From a checkpoint of a small transformer trained on Wikipedia: 4 heads of 32 (2 for keys and values), vocabulary 8192.
Each number is 200 + 30 x the weight over its row's rms, rounded and kept within 0 to 999. Layers, rows and columns count from 0. The size before them is the row's rms in percent of the matrix's.

# o: layer 5 attention output (transposed), 128x128, rms 0.207, rows 16-31,47-63, columns 0-63
# v: layer 5 attention value, 64x128, rms 0.085, rows 16-31, columns 0-63
# q: layer 5 attention query, 128x128, rms 0.0922, rows 64-82,96-114, columns 0-63
# k: layer 5 attention key, 64x128, rms 0.101, rows 32-49, columns 0-63
o47,121,193,183,219,222,257,178,200,157,116,172,166,212,155,188,199,238,214,180,193,235,169,171,181,224,178,232,115,217,218,211,193,211,177,178,255,197,205,181,212,212,203,199,188,151,190,146,200,182,265,228,184,208,236,248,210,145,190,195,126,245,151,234,206,208
v16,108,185,228,204,204,195,245,206,171,179,235,217,205,134,173,238,178,184,185,204,204,196,228,205,180,238,224,258,207,280,227,184,228,227,136,192,249,168,253,221,239,180,212,197,207,237,196,238,195,197,215,179,174,192,208,150,228,186,191,211,116,258,187,212,180
o16,089,209,213,190,200,202,179,171,205,195,232,159,224,198,199,139,242,211,176,127,145,196,122,218,222,188,187,157,231,173,168,226,197,203,228,222,164,242,164,182,200,198,245,221,177,188,226,192,225,242,207,209,217,201,173,224,177,179,186,185,214,164,193,241,244
o48,117,186,213,213,231,193,209,228,207,246,170,235,166,193,203,227,167,190,209,224,237,233,227,188,198,222,217,225,199,235,196,149,172,202,183,208,230,170,260,216,244,206,137,175,223,233,200,241,194,176,193,130,146,201,222,197,216,222,172,202,189,265,194,199,181
v17,107,184,162,191,196,227,185,214,232,218,264,158,226,178,195,256,164,242,163,142,158,250,259,168,201,240,195,218,168,185,183,214,190,195,164,176,148,185,219,194,256,210,187,166,197,170,241,179,206,230,175,213,223,217,181,170,225,257,181,198,189,227,158,219,218
o17,080,193,220,197,205,168,178,192,208,129,181,245,194,201,234,173,184,196,172,235,225,151,203,222,193,150,209,177,179,247,214,206,206,233,169,251,232,148,230,157,80,182,163,205,168,220,202,196,217,160,163,221,173,196,224,184,212,166,224,172,216,194,235,174,243
o49,111,211,233,218,163,208,230,153,197,228,209,190,150,218,198,188,232,204,207,166,195,245,142,199,229,241,190,167,214,211,193,198,175,150,228,126,201,249,143,200,310,210,222,183,242,174,192,257,166,248,218,179,201,191,190,240,226,203,169,163,206,171,172,232,210
v18,125,229,185,196,173,177,155,135,213,159,180,132,192,189,189,160,189,162,184,187,217,204,229,153,183,191,180,193,182,243,263,195,222,219,185,199,235,212,190,154,217,187,151,226,150,277,161,166,218,158,200,214,200,148,131,221,239,167,195,136,219,207,169,155,179
o18,093,166,266,203,175,185,249,248,183,213,218,237,198,215,227,244,194,202,261,187,179,229,205,222,187,230,192,190,183,210,198,165,209,210,193,167,184,183,202,235,181,160,244,193,257,215,199,166,219,207,176,156,182,265,202,160,191,227,247,278,194,227,188,232,223
o50,137,221,169,200,234,200,192,188,250,240,193,218,188,204,176,189,184,232,184,241,230,211,187,190,171,186,217,229,203,216,161,201,195,200,212,161,198,185,191,143,214,249,122,202,156,207,185,208,196,169,225,241,266,142,165,217,243,175,193,144,193,162,183,156,181
v19,098,187,192,154,188,174,175,184,202,182,220,182,185,167,176,152,151,150,206,201,193,223,160,190,167,190,256,207,189,227,186,185,179,163,229,185,225,189,232,202,206,187,198,188,144,207,163,211,185,174,241,273,220,183,189,143,187,219,198,237,194,213,219,242,210
o19,094,233,203,218,233,199,233,230,168,191,207,202,223,210,185,237,203,219,221,215,167,172,251,203,246,221,159,215,219,158,238,215,212,137,200,205,221,231,181,178,217,217,180,272,216,211,201,195,231,165,166,176,209,225,229,230,240,160,237,191,185,180,197,209,166
o51,112,196,190,217,172,210,195,184,243,223,207,202,212,202,223,207,222,154,206,207,217,249,169,205,163,184,256,187,190,215,167,203,171,213,192,187,237,186,236,221,173,175,217,123,215,174,170,186,171,233,205,204,197,153,167,136,197,212,193,220,219,212,179,192,202
v20,122,189,229,206,164,215,173,235,107,210,245,201,232,263,218,207,196,208,200,240,200,164,216,177,226,162,208,183,201,147,164,199,190,211,221,227,151,172,166,197,244,195,185,190,198,184,183,140,215,234,232,162,174,248,180,231,222,239,196,186,217,161,220,177,224
o20,103,188,176,174,226,217,252,184,302,145,171,200,177,132,184,190,232,216,190,142,230,199,223,205,182,222,202,196,178,190,234,194,212,168,204,224,251,224,249,239,231,220,189,179,223,236,159,206,241,187,202,266,193,185,253,198,170,203,225,208,184,226,197,207,185
o52,129,185,218,245,164,212,133,214,139,282,240,190,178,257,230,207,218,204,212,202,173,199,173,163,189,207,176,202,206,184,171,177,172,217,206,202,139,191,188,150,185,201,227,222,183,180,232,208,168,192,157,121,187,218,144,201,222,201,193,218,209,159,162,230,228
v21,110,234,133,176,226,238,176,194,261,229,220,203,143,224,197,200,222,171,230,211,161,179,161,249,208,152,217,194,133,194,221,161,189,203,197,190,267,212,202,198,196,188,217,171,166,191,208,236,202,276,172,198,232,195,205,233,207,101,177,196,180,226,182,205,248
o21,091,162,243,171,218,199,300,203,192,174,160,179,259,222,247,156,195,215,192,163,202,142,192,193,156,231,237,169,238,183,199,269,185,207,210,143,176,166,163,184,151,253,161,221,250,219,208,187,194,186,266,219,183,257,196,175,162,237,221,185,227,200,184,165,205
o53,110,208,162,203,172,198,147,200,194,175,212,230,158,197,192,256,202,194,215,264,198,214,220,230,216,155,232,225,175,201,155,150,207,169,180,186,190,197,228,204,207,150,168,203,161,209,131,192,195,228,175,144,203,129,244,208,266,143,135,191,175,181,201,191,168
v22,115,158,229,235,243,142,178,169,189,230,207,199,234,219,234,208,245,197,200,206,256,152,197,242,194,258,215,206,173,208,207,202,153,189,204,211,261,262,206,234,177,157,189,208,197,215,273,218,175,228,164,170,240,226,155,191,111,161,172,242,157,171,192,190,201
o22,104,249,187,215,210,225,232,185,225,215,185,180,170,180,210,231,225,204,212,174,194,210,219,228,192,236,213,173,184,204,205,185,182,199,155,211,147,130,196,146,212,215,277,183,183,166,178,227,234,165,195,227,180,167,185,188,255,228,242,183,188,195,186,196,189
o54,124,171,212,181,176,146,209,187,182,202,182,175,213,204,177,191,181,204,183,200,196,175,201,175,207,187,203,195,189,204,181,209,199,219,250,245,274,250,211,273,201,213,144,207,203,230,221,191,224,230,211,182,202,218,225,178,165,166,157,238,204,233,217,193,231
v23,110,263,209,225,213,203,205,224,222,179,168,233,243,201,196,163,250,183,169,202,228,229,223,167,184,241,200,198,190,224,193,171,180,223,207,171,213,208,192,169,180,140,174,251,187,251,184,215,169,144,208,211,259,193,211,173,144,163,260,212,99,206,209,214,216
o23,092,136,186,188,187,206,193,142,153,187,246,153,190,231,173,211,141,201,223,225,236,167,246,220,209,195,221,215,228,229,191,209,189,189,143,195,177,212,177,218,226,280,197,177,231,174,230,274,131,193,203,235,180,161,193,250,223,204,148,180,233,197,202,179,195
o55,125,244,253,215,220,204,212,276,257,229,154,262,233,211,235,189,217,185,184,180,159,248,126,209,180,195,194,217,179,188,185,177,199,216,230,157,253,202,197,211,149,174,183,200,199,255,182,166,224,196,183,172,199,255,211,176,214,205,252,223,165,186,228,199,230
v24,094,215,200,205,210,184,155,199,132,184,210,215,205,245,228,229,131,188,194,197,194,226,233,202,169,231,131,237,204,231,239,166,229,196,183,188,209,238,225,204,242,197,194,282,212,142,197,182,136,173,144,232,165,200,213,166,185,236,187,182,230,177,181,238,152
o24,087,207,223,222,223,204,192,220,207,249,158,175,190,119,177,221,227,216,160,224,241,218,190,203,232,190,252,161,167,202,155,222,168,209,202,212,218,200,210,254,216,174,207,111,224,209,198,168,234,218,178,194,182,248,203,219,222,210,214,167,189,199,210,190,234
o56,108,193,202,155,172,234,229,176,239,174,223,239,232,232,179,150,183,185,222,241,117,208,186,191,153,192,193,194,238,172,236,210,223,195,232,227,174,175,207,196,208,234,159,252,232,173,223,223,165,202,245,235,176,202,182,214,181,172,225,220,200,175,204,204,176
v25,107,122,232,144,215,237,202,209,240,238,205,204,227,191,182,176,202,229,204,219,147,178,255,250,173,186,178,209,185,237,152,248,211,244,199,191,172,196,212,224,188,285,192,185,219,159,191,244,257,236,233,216,198,220,212,219,260,198,208,202,200,210,176,234,203
o25,093,206,212,182,208,187,186,244,140,220,229,186,186,210,191,232,176,229,191,201,209,186,202,232,213,184,184,191,194,159,260,163,205,162,203,207,146,191,203,133,249,166,263,235,186,177,218,217,167,215,227,181,188,214,232,199,188,200,192,183,176,191,194,188,176
o57,110,219,228,197,161,207,212,125,238,210,187,199,196,183,213,169,177,193,178,172,204,248,214,214,214,226,178,132,194,213,199,217,199,192,207,207,211,208,224,235,194,238,169,177,199,237,163,127,209,207,183,173,191,218,200,208,224,213,193,228,190,205,195,209,172
v26,104,179,163,148,204,194,225,204,191,214,211,158,164,151,162,195,184,259,171,189,218,184,124,231,165,145,208,188,204,174,248,194,170,186,196,166,204,215,214,214,182,165,198,147,177,219,262,250,190,241,198,230,194,172,227,203,190,170,201,192,144,228,179,234,231
o26,097,171,298,247,232,223,162,197,236,187,189,245,225,235,190,218,219,215,205,213,190,220,212,193,173,185,183,214,172,185,168,169,207,227,168,221,212,184,213,242,180,236,234,211,172,198,165,215,205,151,212,202,177,236,191,179,167,179,234,167,201,126,197,205,201
o58,113,187,120,142,175,160,237,183,185,237,227,169,178,147,172,193,180,213,182,199,265,213,216,199,193,210,234,186,217,161,172,205,248,181,222,215,212,193,204,201,189,170,189,166,232,202,200,189,190,230,194,206,181,155,183,226,201,223,174,190,226,257,202,241,236
v27,106,186,231,221,213,171,194,199,242,164,196,205,184,192,252,198,179,156,217,217,159,167,205,227,204,223,196,203,203,174,170,273,211,194,183,235,223,225,182,207,155,140,177,180,140,163,199,251,216,209,218,156,170,224,230,180,153,180,203,160,222,206,231,186,187
o27,089,204,240,208,195,213,202,239,163,183,214,220,220,219,149,171,240,215,207,189,223,253,152,176,221,206,167,182,232,210,202,129,183,192,206,141,197,164,229,195,242,235,250,168,230,205,156,222,182,244,155,196,225,200,229,176,237,185,222,226,165,144,224,262,211
o59,120,195,197,172,215,190,196,147,205,246,177,178,141,196,217,203,152,149,192,220,200,176,215,268,160,218,252,227,205,183,222,215,206,178,178,229,198,269,175,209,114,185,140,190,135,205,244,177,252,161,215,247,177,227,187,166,170,166,174,166,186,239,214,169,193
v28,121,193,196,264,209,139,109,184,198,182,247,220,216,198,166,236,195,209,169,147,252,211,231,162,227,225,180,236,195,218,140,240,223,213,192,249,184,214,183,183,169,180,199,230,197,220,194,165,131,220,218,180,205,181,251,189,183,177,163,179,235,208,210,197,216
o28,083,264,223,90,167,248,236,211,172,189,150,194,233,260,231,240,187,203,199,231,141,214,187,214,205,224,157,196,203,154,212,180,180,191,223,177,202,128,205,218,189,162,186,240,197,209,232,155,226,171,247,172,230,179,210,206,223,217,187,173,218,194,175,219,189
o60,128,144,165,278,254,225,152,248,232,268,222,209,165,170,173,198,176,167,202,162,205,167,201,188,177,177,239,193,189,198,231,198,188,217,210,197,221,251,177,211,217,204,143,178,183,161,211,221,115,228,158,207,178,248,169,187,174,193,201,226,215,221,257,199,195
v29,114,207,208,201,236,226,171,211,225,181,140,234,207,198,234,198,184,202,244,248,186,153,157,238,211,225,230,194,209,150,266,200,255,200,227,189,153,165,209,187,142,168,228,204,221,185,191,195,180,221,236,211,257,204,201,206,187,213,257,194,224,220,207,215,202
o29,086,200,183,221,161,193,226,212,170,230,238,166,173,214,212,199,218,210,184,171,243,197,240,188,199,170,196,173,216,240,157,223,162,186,209,168,233,189,183,207,248,197,133,226,174,230,209,249,215,156,173,219,189,187,210,222,221,172,170,218,190,179,190,210,171
o61,120,221,160,170,224,194,178,181,219,199,195,206,211,216,217,222,166,176,216,197,160,180,208,206,220,215,197,225,205,172,225,214,210,210,180,219,134,200,208,179,155,191,289,199,195,160,148,136,197,229,192,198,236,189,206,187,205,249,215,203,216,229,225,178,194
v30,106,150,246,185,182,190,228,211,197,158,198,162,241,199,187,230,193,179,259,183,200,200,200,209,181,264,196,206,199,150,237,236,196,146,272,224,232,137,254,216,154,173,179,225,189,160,177,199,226,194,204,230,201,221,275,214,247,212,117,193,171,169,207,218,205
o30,093,205,210,192,226,186,128,223,207,197,204,180,171,204,206,154,222,214,182,160,184,200,216,184,232,184,166,215,219,255,199,177,204,251,171,137,185,261,158,185,233,220,293,133,186,214,220,257,172,200,205,200,151,170,155,200,201,192,249,193,213,264,233,164,196
o62,122,210,164,242,176,186,210,179,206,208,186,217,219,219,215,223,197,213,225,231,192,210,208,212,178,204,197,231,186,170,208,258,178,169,235,231,236,176,214,248,175,165,123,236,245,205,202,92,191,221,217,175,201,229,225,186,212,204,159,208,208,173,172,212,191
v31,107,209,177,191,213,200,227,224,160,225,201,202,192,150,185,253,184,185,130,224,187,192,191,209,146,215,175,183,195,174,152,176,160,273,187,209,187,182,216,202,235,195,212,200,224,217,166,187,231,229,236,176,183,202,276,241,219,199,153,210,190,160,202,190,184
o31,081,206,198,215,187,205,157,153,197,208,207,221,227,248,191,203,186,200,222,165,224,177,140,213,238,188,169,178,199,233,224,196,209,199,221,207,177,202,141,220,215,249,194,206,171,205,205,225,172,197,211,198,190,249,210,163,184,251,224,183,206,207,202,237,211
o63,118,211,225,197,218,220,247,259,188,238,155,160,127,185,231,219,233,187,177,182,170,195,215,198,160,230,222,209,198,172,233,195,202,203,198,216,189,210,197,231,211,179,206,193,217,201,187,204,272,177,171,184,229,204,178,249,215,236,184,184,149,185,215,227,127
q64,127,214,192,218,230,190,190,234,238,209,208,203,182,209,199,202,185,210,174,186,184,179,228,184,211,187,200,224,193,186,179,245,207,210,227,171,124,143,157,180,154,194,208,202,239,202,186,198,197,187,181,136,201,175,257,194,177,216,200,220,207,185,211,186,201
q96,071,186,204,225,281,210,167,250,286,204,200,170,212,195,226,228,223,205,184,212,160,204,194,193,199,187,200,212,179,227,230,198,248,158,160,185,248,155,245,228,221,175,197,190,223,268,176,168,171,171,186,157,195,177,186,200,233,152,193,165,240,198,186,166,217
k32,077,201,172,173,217,150,144,212,211,182,200,200,203,207,191,251,202,212,195,209,170,205,192,181,201,231,194,208,201,195,252,184,168,208,140,213,241,178,218,232,197,194,175,222,128,201,239,181,215,177,173,250,250,201,219,216,194,162,173,226,216,206,250,163,175
q65,095,208,214,205,216,149,222,178,172,223,158,244,176,186,209,226,162,200,223,236,171,193,231,216,167,161,202,181,222,190,138,157,210,200,180,244,225,204,273,207,218,214,178,157,191,212,222,189,165,191,194,215,180,197,183,215,204,150,231,189,201,231,235,206,197
q97,065,238,234,221,291,224,192,202,157,234,180,179,208,159,160,187,218,210,174,219,190,182,198,163,173,147,198,243,150,183,163,193,242,211,189,200,153,205,166,220,252,240,179,224,201,261,169,179,255,188,218,158,213,237,156,210,168,222,207,196,193,192,199,238,200
k33,086,224,183,205,208,190,225,216,223,205,234,168,192,220,218,156,187,207,129,189,293,180,154,176,247,215,186,190,216,165,199,235,256,229,179,164,200,186,114,186,213,143,174,172,201,173,215,187,126,176,247,201,190,206,194,191,219,203,203,178,193,219,162,208,234
q66,116,238,159,228,221,271,215,283,274,184,187,185,205,211,233,236,198,177,170,167,241,195,196,193,164,191,206,272,167,179,169,228,245,262,202,167,181,147,202,163,132,178,196,209,226,201,190,184,236,185,186,165,200,232,226,188,190,191,188,227,212,185,240,230,245
q98,073,163,189,225,191,211,257,212,259,219,233,183,212,223,195,264,160,192,200,235,232,224,191,236,160,263,188,222,197,194,206,237,257,169,180,201,191,168,212,176,138,255,238,182,236,203,224,184,225,231,156,187,135,154,204,237,185,165,231,216,202,192,202,210,148
k34,100,180,188,195,205,204,149,179,245,142,221,196,207,193,131,183,198,213,188,184,221,206,198,179,179,183,173,230,162,221,198,206,217,210,194,208,178,169,191,191,178,199,134,178,155,245,199,192,214,230,205,224,226,150,253,225,184,209,220,220,188,191,230,209,139
q67,114,195,213,215,215,211,181,160,167,220,172,254,161,202,193,238,213,182,225,244,161,203,180,191,167,172,234,201,210,226,208,157,220,211,238,220,213,226,229,261,230,227,235,189,166,213,225,143,186,220,220,218,189,181,186,202,196,200,195,193,127,235,212,195,203
q99,094,170,198,258,173,212,205,153,210,198,164,153,166,198,163,240,212,221,217,170,190,183,194,158,180,233,203,203,247,255,248,146,207,223,162,230,215,200,238,238,238,179,197,159,154,219,190,171,153,248,229,192,195,204,159,236,197,200,207,198,171,154,238,241,210
k35,104,181,250,198,176,182,256,243,175,151,218,203,244,204,204,159,195,208,192,187,210,248,222,160,231,225,155,180,219,173,190,191,195,181,218,213,211,267,159,178,182,204,218,230,180,153,248,223,214,222,198,213,234,212,192,201,188,246,221,111,238,253,200,208,206
q68,106,211,173,203,177,213,218,194,197,185,187,149,244,207,219,188,197,250,171,216,143,206,194,171,173,192,204,237,194,189,181,167,168,192,201,193,246,246,266,212,250,246,252,147,214,225,184,141,221,194,199,218,216,187,175,147,160,153,187,215,186,190,209,167,178
q100,092,181,188,190,236,236,203,213,179,193,171,168,189,170,192,244,209,211,217,196,204,190,237,193,189,185,133,218,226,186,241,194,223,172,232,175,260,192,211,209,259,238,280,160,194,236,207,206,213,193,199,166,248,233,200,189,183,216,261,232,220,225,208,234,152
k36,099,168,218,207,212,214,199,222,179,192,154,209,248,179,247,223,206,240,217,273,197,187,220,178,150,218,136,239,205,185,170,165,156,247,188,189,186,203,225,182,176,218,229,176,212,200,246,176,203,205,209,196,165,247,212,198,178,182,236,131,200,206,262,205,211
q69,110,205,227,204,223,161,216,193,198,235,211,205,207,160,178,192,196,154,179,170,224,145,231,241,260,207,213,210,189,187,205,245,217,197,189,242,205,171,137,146,170,184,148,168,176,169,184,253,169,191,186,169,202,197,167,201,222,205,222,223,271,243,248,219,209
q101,101,264,192,191,190,179,209,149,248,193,237,221,225,203,201,149,216,194,205,182,206,175,179,187,201,226,226,237,204,233,181,191,194,201,184,184,128,178,176,181,169,175,195,146,220,181,201,188,163,163,183,252,184,185,193,202,251,200,128,238,196,168,179,199,226
k37,108,228,201,189,177,234,155,193,174,262,255,185,202,179,220,197,203,170,189,219,220,209,215,207,243,192,186,234,208,187,209,253,162,186,225,187,192,154,158,154,173,179,132,181,165,196,207,169,166,232,191,183,231,169,177,159,234,216,230,227,219,219,222,150,189
q70,109,198,181,240,229,237,155,214,175,224,190,185,171,193,173,236,179,203,265,235,235,236,211,224,218,163,198,207,214,233,187,200,186,121,223,193,185,216,179,252,242,234,214,156,230,251,180,172,190,233,228,164,188,167,254,196,140,174,211,197,163,236,195,209,191
q102,104,228,169,203,244,174,253,198,182,270,159,167,139,158,151,191,207,228,253,182,183,175,205,196,241,232,233,198,213,239,176,145,206,174,136,219,189,228,225,228,225,243,200,176,214,192,183,187,237,179,212,209,198,220,179,239,185,163,240,165,203,211,140,170,198
k38,119,250,198,196,189,164,203,218,218,230,215,178,191,214,152,205,176,228,169,172,233,205,107,170,202,215,227,196,203,246,182,174,232,195,196,195,177,187,213,186,240,221,140,219,226,137,230,202,185,212,218,175,176,202,197,220,234,226,190,190,219,234,229,193,179
q71,116,192,153,200,184,155,204,170,186,214,208,196,208,206,218,154,147,192,241,198,191,190,221,215,230,248,166,166,200,224,209,271,194,214,154,237,158,219,216,206,240,232,242,239,205,165,209,107,166,214,197,208,216,146,133,225,186,180,212,242,178,228,147,231,146
q103,109,180,166,220,166,159,194,186,195,252,221,213,198,194,196,207,182,235,231,212,208,243,179,187,165,208,185,191,170,193,219,184,208,164,244,209,174,200,205,239,220,225,242,265,217,201,254,185,193,186,122,109,204,229,216,192,181,250,179,244,179,228,164,233,206
k39,111,169,147,220,150,136,217,219,229,246,220,193,213,219,213,277,164,194,208,135,217,192,182,181,193,214,201,261,183,230,217,231,190,142,226,174,191,187,214,171,158,182,198,191,222,174,180,194,205,214,172,207,223,216,226,183,242,213,193,248,189,147,220,223,241
q72,124,195,193,201,230,199,175,189,188,212,225,204,212,198,163,231,166,156,169,211,233,229,223,167,214,191,184,216,134,179,159,213,206,161,201,227,116,164,222,230,211,164,230,197,188,150,255,208,212,211,122,190,200,265,231,200,179,250,217,176,189,254,168,228,192
q104,112,166,225,259,229,186,195,142,221,215,166,207,196,192,158,189,215,209,197,205,184,221,201,213,147,174,236,154,170,207,160,221,155,154,186,236,180,145,180,235,193,202,213,209,154,140,219,181,200,193,189,179,202,213,228,268,208,216,182,187,210,281,165,170,248
k40,113,185,163,192,142,215,190,182,164,248,208,169,235,227,168,205,197,220,169,207,136,215,206,199,221,237,236,190,145,213,222,231,179,188,187,209,147,219,173,203,188,237,175,182,201,178,234,237,163,158,218,208,178,187,177,238,153,207,254,181,224,155,200,198,233
q73,111,226,205,200,185,189,220,234,276,144,243,199,204,173,193,184,227,172,188,196,197,215,270,193,138,185,212,190,169,239,213,206,238,180,242,186,151,173,239,178,175,186,226,127,178,224,227,166,146,168,209,201,163,194,188,226,227,193,219,233,209,184,187,212,224
q105,112,209,213,183,208,185,228,175,248,194,211,250,223,212,203,162,195,165,238,178,217,223,188,231,204,199,205,171,218,193,280,202,233,215,207,193,230,179,196,151,147,215,201,213,250,266,195,148,251,152,212,193,175,198,194,181,219,193,200,227,197,216,152,216,219
k41,113,151,234,212,180,200,190,182,186,208,208,253,227,180,222,216,226,195,223,204,193,216,133,231,240,186,198,149,194,178,217,215,217,181,153,229,201,227,156,197,169,149,206,221,271,227,169,217,181,193,137,160,201,230,215,251,243,247,227,226,157,186,198,203,168
q74,111,158,239,185,151,227,215,220,187,236,205,152,240,209,240,179,211,205,220,184,208,181,191,185,151,184,211,174,242,257,202,165,183,200,172,182,195,249,161,203,235,216,181,119,203,180,172,220,184,220,191,190,190,205,194,210,258,209,235,321,197,173,223,224,233
q106,107,182,226,183,205,215,237,174,136,194,214,218,206,174,231,268,229,163,205,186,218,158,226,182,234,240,194,238,188,205,141,199,164,198,219,200,208,186,162,237,206,214,242,133,225,258,192,183,225,160,179,186,190,206,201,211,203,192,214,268,204,199,274,182,221
k42,107,202,204,229,167,211,246,218,194,202,217,155,216,180,230,172,248,215,186,167,243,194,167,200,191,208,222,198,158,211,235,174,222,254,219,185,230,205,236,240,174,211,242,138,203,202,241,173,181,218,225,174,187,236,172,126,214,203,144,249,152,247,151,249,206
q75,122,199,204,184,207,161,154,204,178,193,191,172,181,219,225,193,203,189,195,149,221,264,252,190,212,218,164,270,206,236,215,238,151,184,149,218,124,163,220,161,228,214,190,196,258,142,217,210,179,184,181,190,180,247,186,223,155,205,150,211,205,146,170,201,173
q107,121,214,194,215,189,247,183,185,206,197,178,234,169,165,133,205,204,172,157,197,185,207,181,218,177,184,187,246,233,255,249,228,173,167,196,214,188,217,208,193,207,218,217,232,182,219,189,194,212,210,213,124,241,231,222,213,229,171,222,141,165,172,174,184,168
k43,111,197,192,188,142,202,212,208,200,201,212,204,183,236,174,175,200,231,155,206,202,202,232,233,228,200,171,171,221,138,228,225,229,173,194,141,179,240,212,144,186,194,201,238,257,199,203,200,167,219,123,152,222,245,233,212,199,167,180,173,236,196,240,229,161
q76,083,194,198,241,230,180,231,192,185,201,160,223,247,158,232,201,200,188,197,215,165,200,216,163,233,199,215,209,200,182,103,209,233,225,185,223,175,178,200,199,172,225,156,215,198,203,213,223,174,233,218,195,118,197,255,191,192,172,258,230,192,214,156,175,204
q108,068,183,195,211,225,217,192,202,154,242,194,241,184,213,195,198,192,203,203,246,217,216,157,187,212,267,143,196,186,195,143,233,218,131,167,195,190,209,208,155,196,267,164,232,205,217,170,166,238,269,203,166,191,240,191,205,239,270,227,229,193,177,200,213,236
k44,075,197,198,161,197,169,207,279,242,247,206,198,237,156,165,234,192,215,142,160,222,183,201,206,197,181,294,210,217,214,195,250,203,149,226,221,144,214,163,204,197,195,170,171,180,201,191,208,234,136,200,164,245,226,213,225,197,215,189,212,223,136,248,182,194
q77,106,212,212,165,209,211,233,117,159,197,162,230,158,172,188,173,217,215,208,190,201,201,199,189,183,191,230,174,213,212,240,209,208,202,204,226,249,239,283,231,243,223,191,181,170,225,202,168,172,203,222,247,210,206,199,215,183,185,224,135,165,189,206,190,180
q109,076,194,238,206,198,140,217,206,210,204,207,233,199,248,206,195,188,196,227,200,220,190,256,184,233,219,176,79,226,180,206,231,175,175,214,184,225,223,203,203,215,204,192,215,189,197,197,206,162,193,186,257,185,201,267,179,183,230,220,211,188,192,185,239,239
k45,085,231,234,194,233,198,212,201,171,177,199,238,227,183,220,176,170,201,208,201,178,204,231,191,220,186,231,163,204,230,118,207,199,262,176,194,260,159,179,211,212,209,216,226,214,195,252,197,211,201,216,206,185,191,115,163,196,265,190,209,198,245,164,184,227
q78,100,192,222,228,207,170,233,122,189,152,143,209,185,222,216,225,181,215,212,213,175,212,180,210,162,201,224,227,215,211,164,193,203,245,171,212,216,216,254,203,247,220,228,158,200,245,235,192,205,170,220,235,177,200,190,148,195,178,247,169,179,220,210,194,199
q110,072,227,222,190,208,186,233,226,212,256,178,185,162,173,198,191,160,152,176,176,198,165,234,131,239,206,180,194,195,213,215,160,194,182,158,206,175,265,176,180,256,246,244,187,194,206,168,180,175,252,173,199,227,315,201,227,202,192,223,203,201,197,220,253,178
k46,096,194,240,245,220,194,273,205,172,196,199,206,219,196,175,198,199,236,216,180,195,202,198,203,176,164,155,186,189,220,153,220,217,227,210,192,190,196,196,237,180,225,195,257,213,177,176,250,169,169,250,147,238,210,211,267,185,201,281,145,193,164,210,210,247
q79,088,209,202,140,173,194,210,179,253,199,176,201,207,170,188,169,183,157,233,224,197,196,263,212,224,239,212,191,215,192,177,165,201,208,135,201,230,194,263,245,238,195,228,177,143,180,207,189,160,193,165,217,179,185,182,275,166,211,209,158,156,195,194,224,137
q111,072,190,195,211,224,218,159,187,162,173,171,213,203,204,180,239,218,198,223,206,189,186,154,229,211,164,210,169,218,215,187,167,179,197,197,215,214,191,258,247,151,143,219,180,170,265,170,244,139,244,251,186,191,218,181,149,185,214,233,201,210,236,273,197,220
k47,089,196,225,232,164,128,202,226,204,208,155,193,173,204,198,215,197,166,256,181,116,262,207,179,189,233,176,211,198,236,217,197,169,174,230,212,167,246,148,194,179,267,197,201,221,177,185,228,189,229,210,238,235,228,241,245,226,204,182,188,243,220,227,267,166
q80,106,197,188,221,225,211,194,163,177,179,174,160,185,193,180,136,166,228,266,154,243,199,193,158,219,188,167,140,185,212,293,236,182,208,173,178,170,156,164,194,179,193,167,204,191,193,150,248,164,186,203,218,208,233,255,176,267,221,248,231,208,193,163,181,223
q112,076,188,233,207,161,146,219,177,244,242,222,259,163,184,152,180,168,172,194,223,231,163,179,209,208,185,233,175,142,221,222,200,186,207,190,219,189,202,157,184,202,192,160,156,170,186,178,214,155,197,155,258,227,216,203,198,270,177,251,207,215,217,184,227,260
k48,101,203,212,236,232,172,210,275,185,223,256,240,212,203,240,189,160,152,193,226,223,177,190,255,194,161,228,243,175,224,196,162,141,202,210,194,218,223,165,149,198,224,162,197,156,136,206,250,161,172,161,198,186,177,183,178,205,205,193,229,190,220,224,210,197
q81,108,226,141,206,162,227,188,182,251,217,224,151,194,209,156,160,233,181,174,223,232,202,207,165,221,186,159,209,203,190,210,226,218,217,184,137,171,168,171,170,196,209,217,159,180,225,170,224,197,192,165,230,188,201,212,188,197,146,144,195,252,170,234,159,208
q113,100,259,186,174,257,252,206,235,193,202,228,205,120,206,241,180,237,200,199,222,182,233,222,177,232,191,187,200,193,234,161,232,243,202,191,127,246,167,227,186,222,227,189,177,246,232,211,223,216,209,165,246,183,228,211,196,151,190,119,266,207,183,182,169,200
k49,116,132,219,215,254,194,179,197,191,204,163,173,207,159,206,275,238,187,224,175,169,209,223,185,185,190,210,240,203,209,244,248,184,229,222,196,187,190,190,236,254,222,240,167,213,226,217,244,248,197,203,161,190,214,228,202,176,191,214,224,240,207,211,207,256
q82,139,196,182,247,134,212,253,207,226,201,186,212,222,203,183,203,182,191,224,200,259,261,145,197,170,216,179,201,236,223,138,176,197,211,228,183,217,151,243,212,186,180,206,167,163,231,134,222,182,245,188,256,204,209,199,189,266,176,197,227,179,179,211,229,172
q114,098,149,147,250,142,206,189,239,194,197,207,192,152,153,186,184,235,160,194,213,232,191,199,248,209,215,181,209,181,216,210,235,221,202,204,213,219,148,158,213,159,160,230,164,187,207,131,205,208,228,207,171,192,201,201,190,221,205,195,216,224,186,226,232,189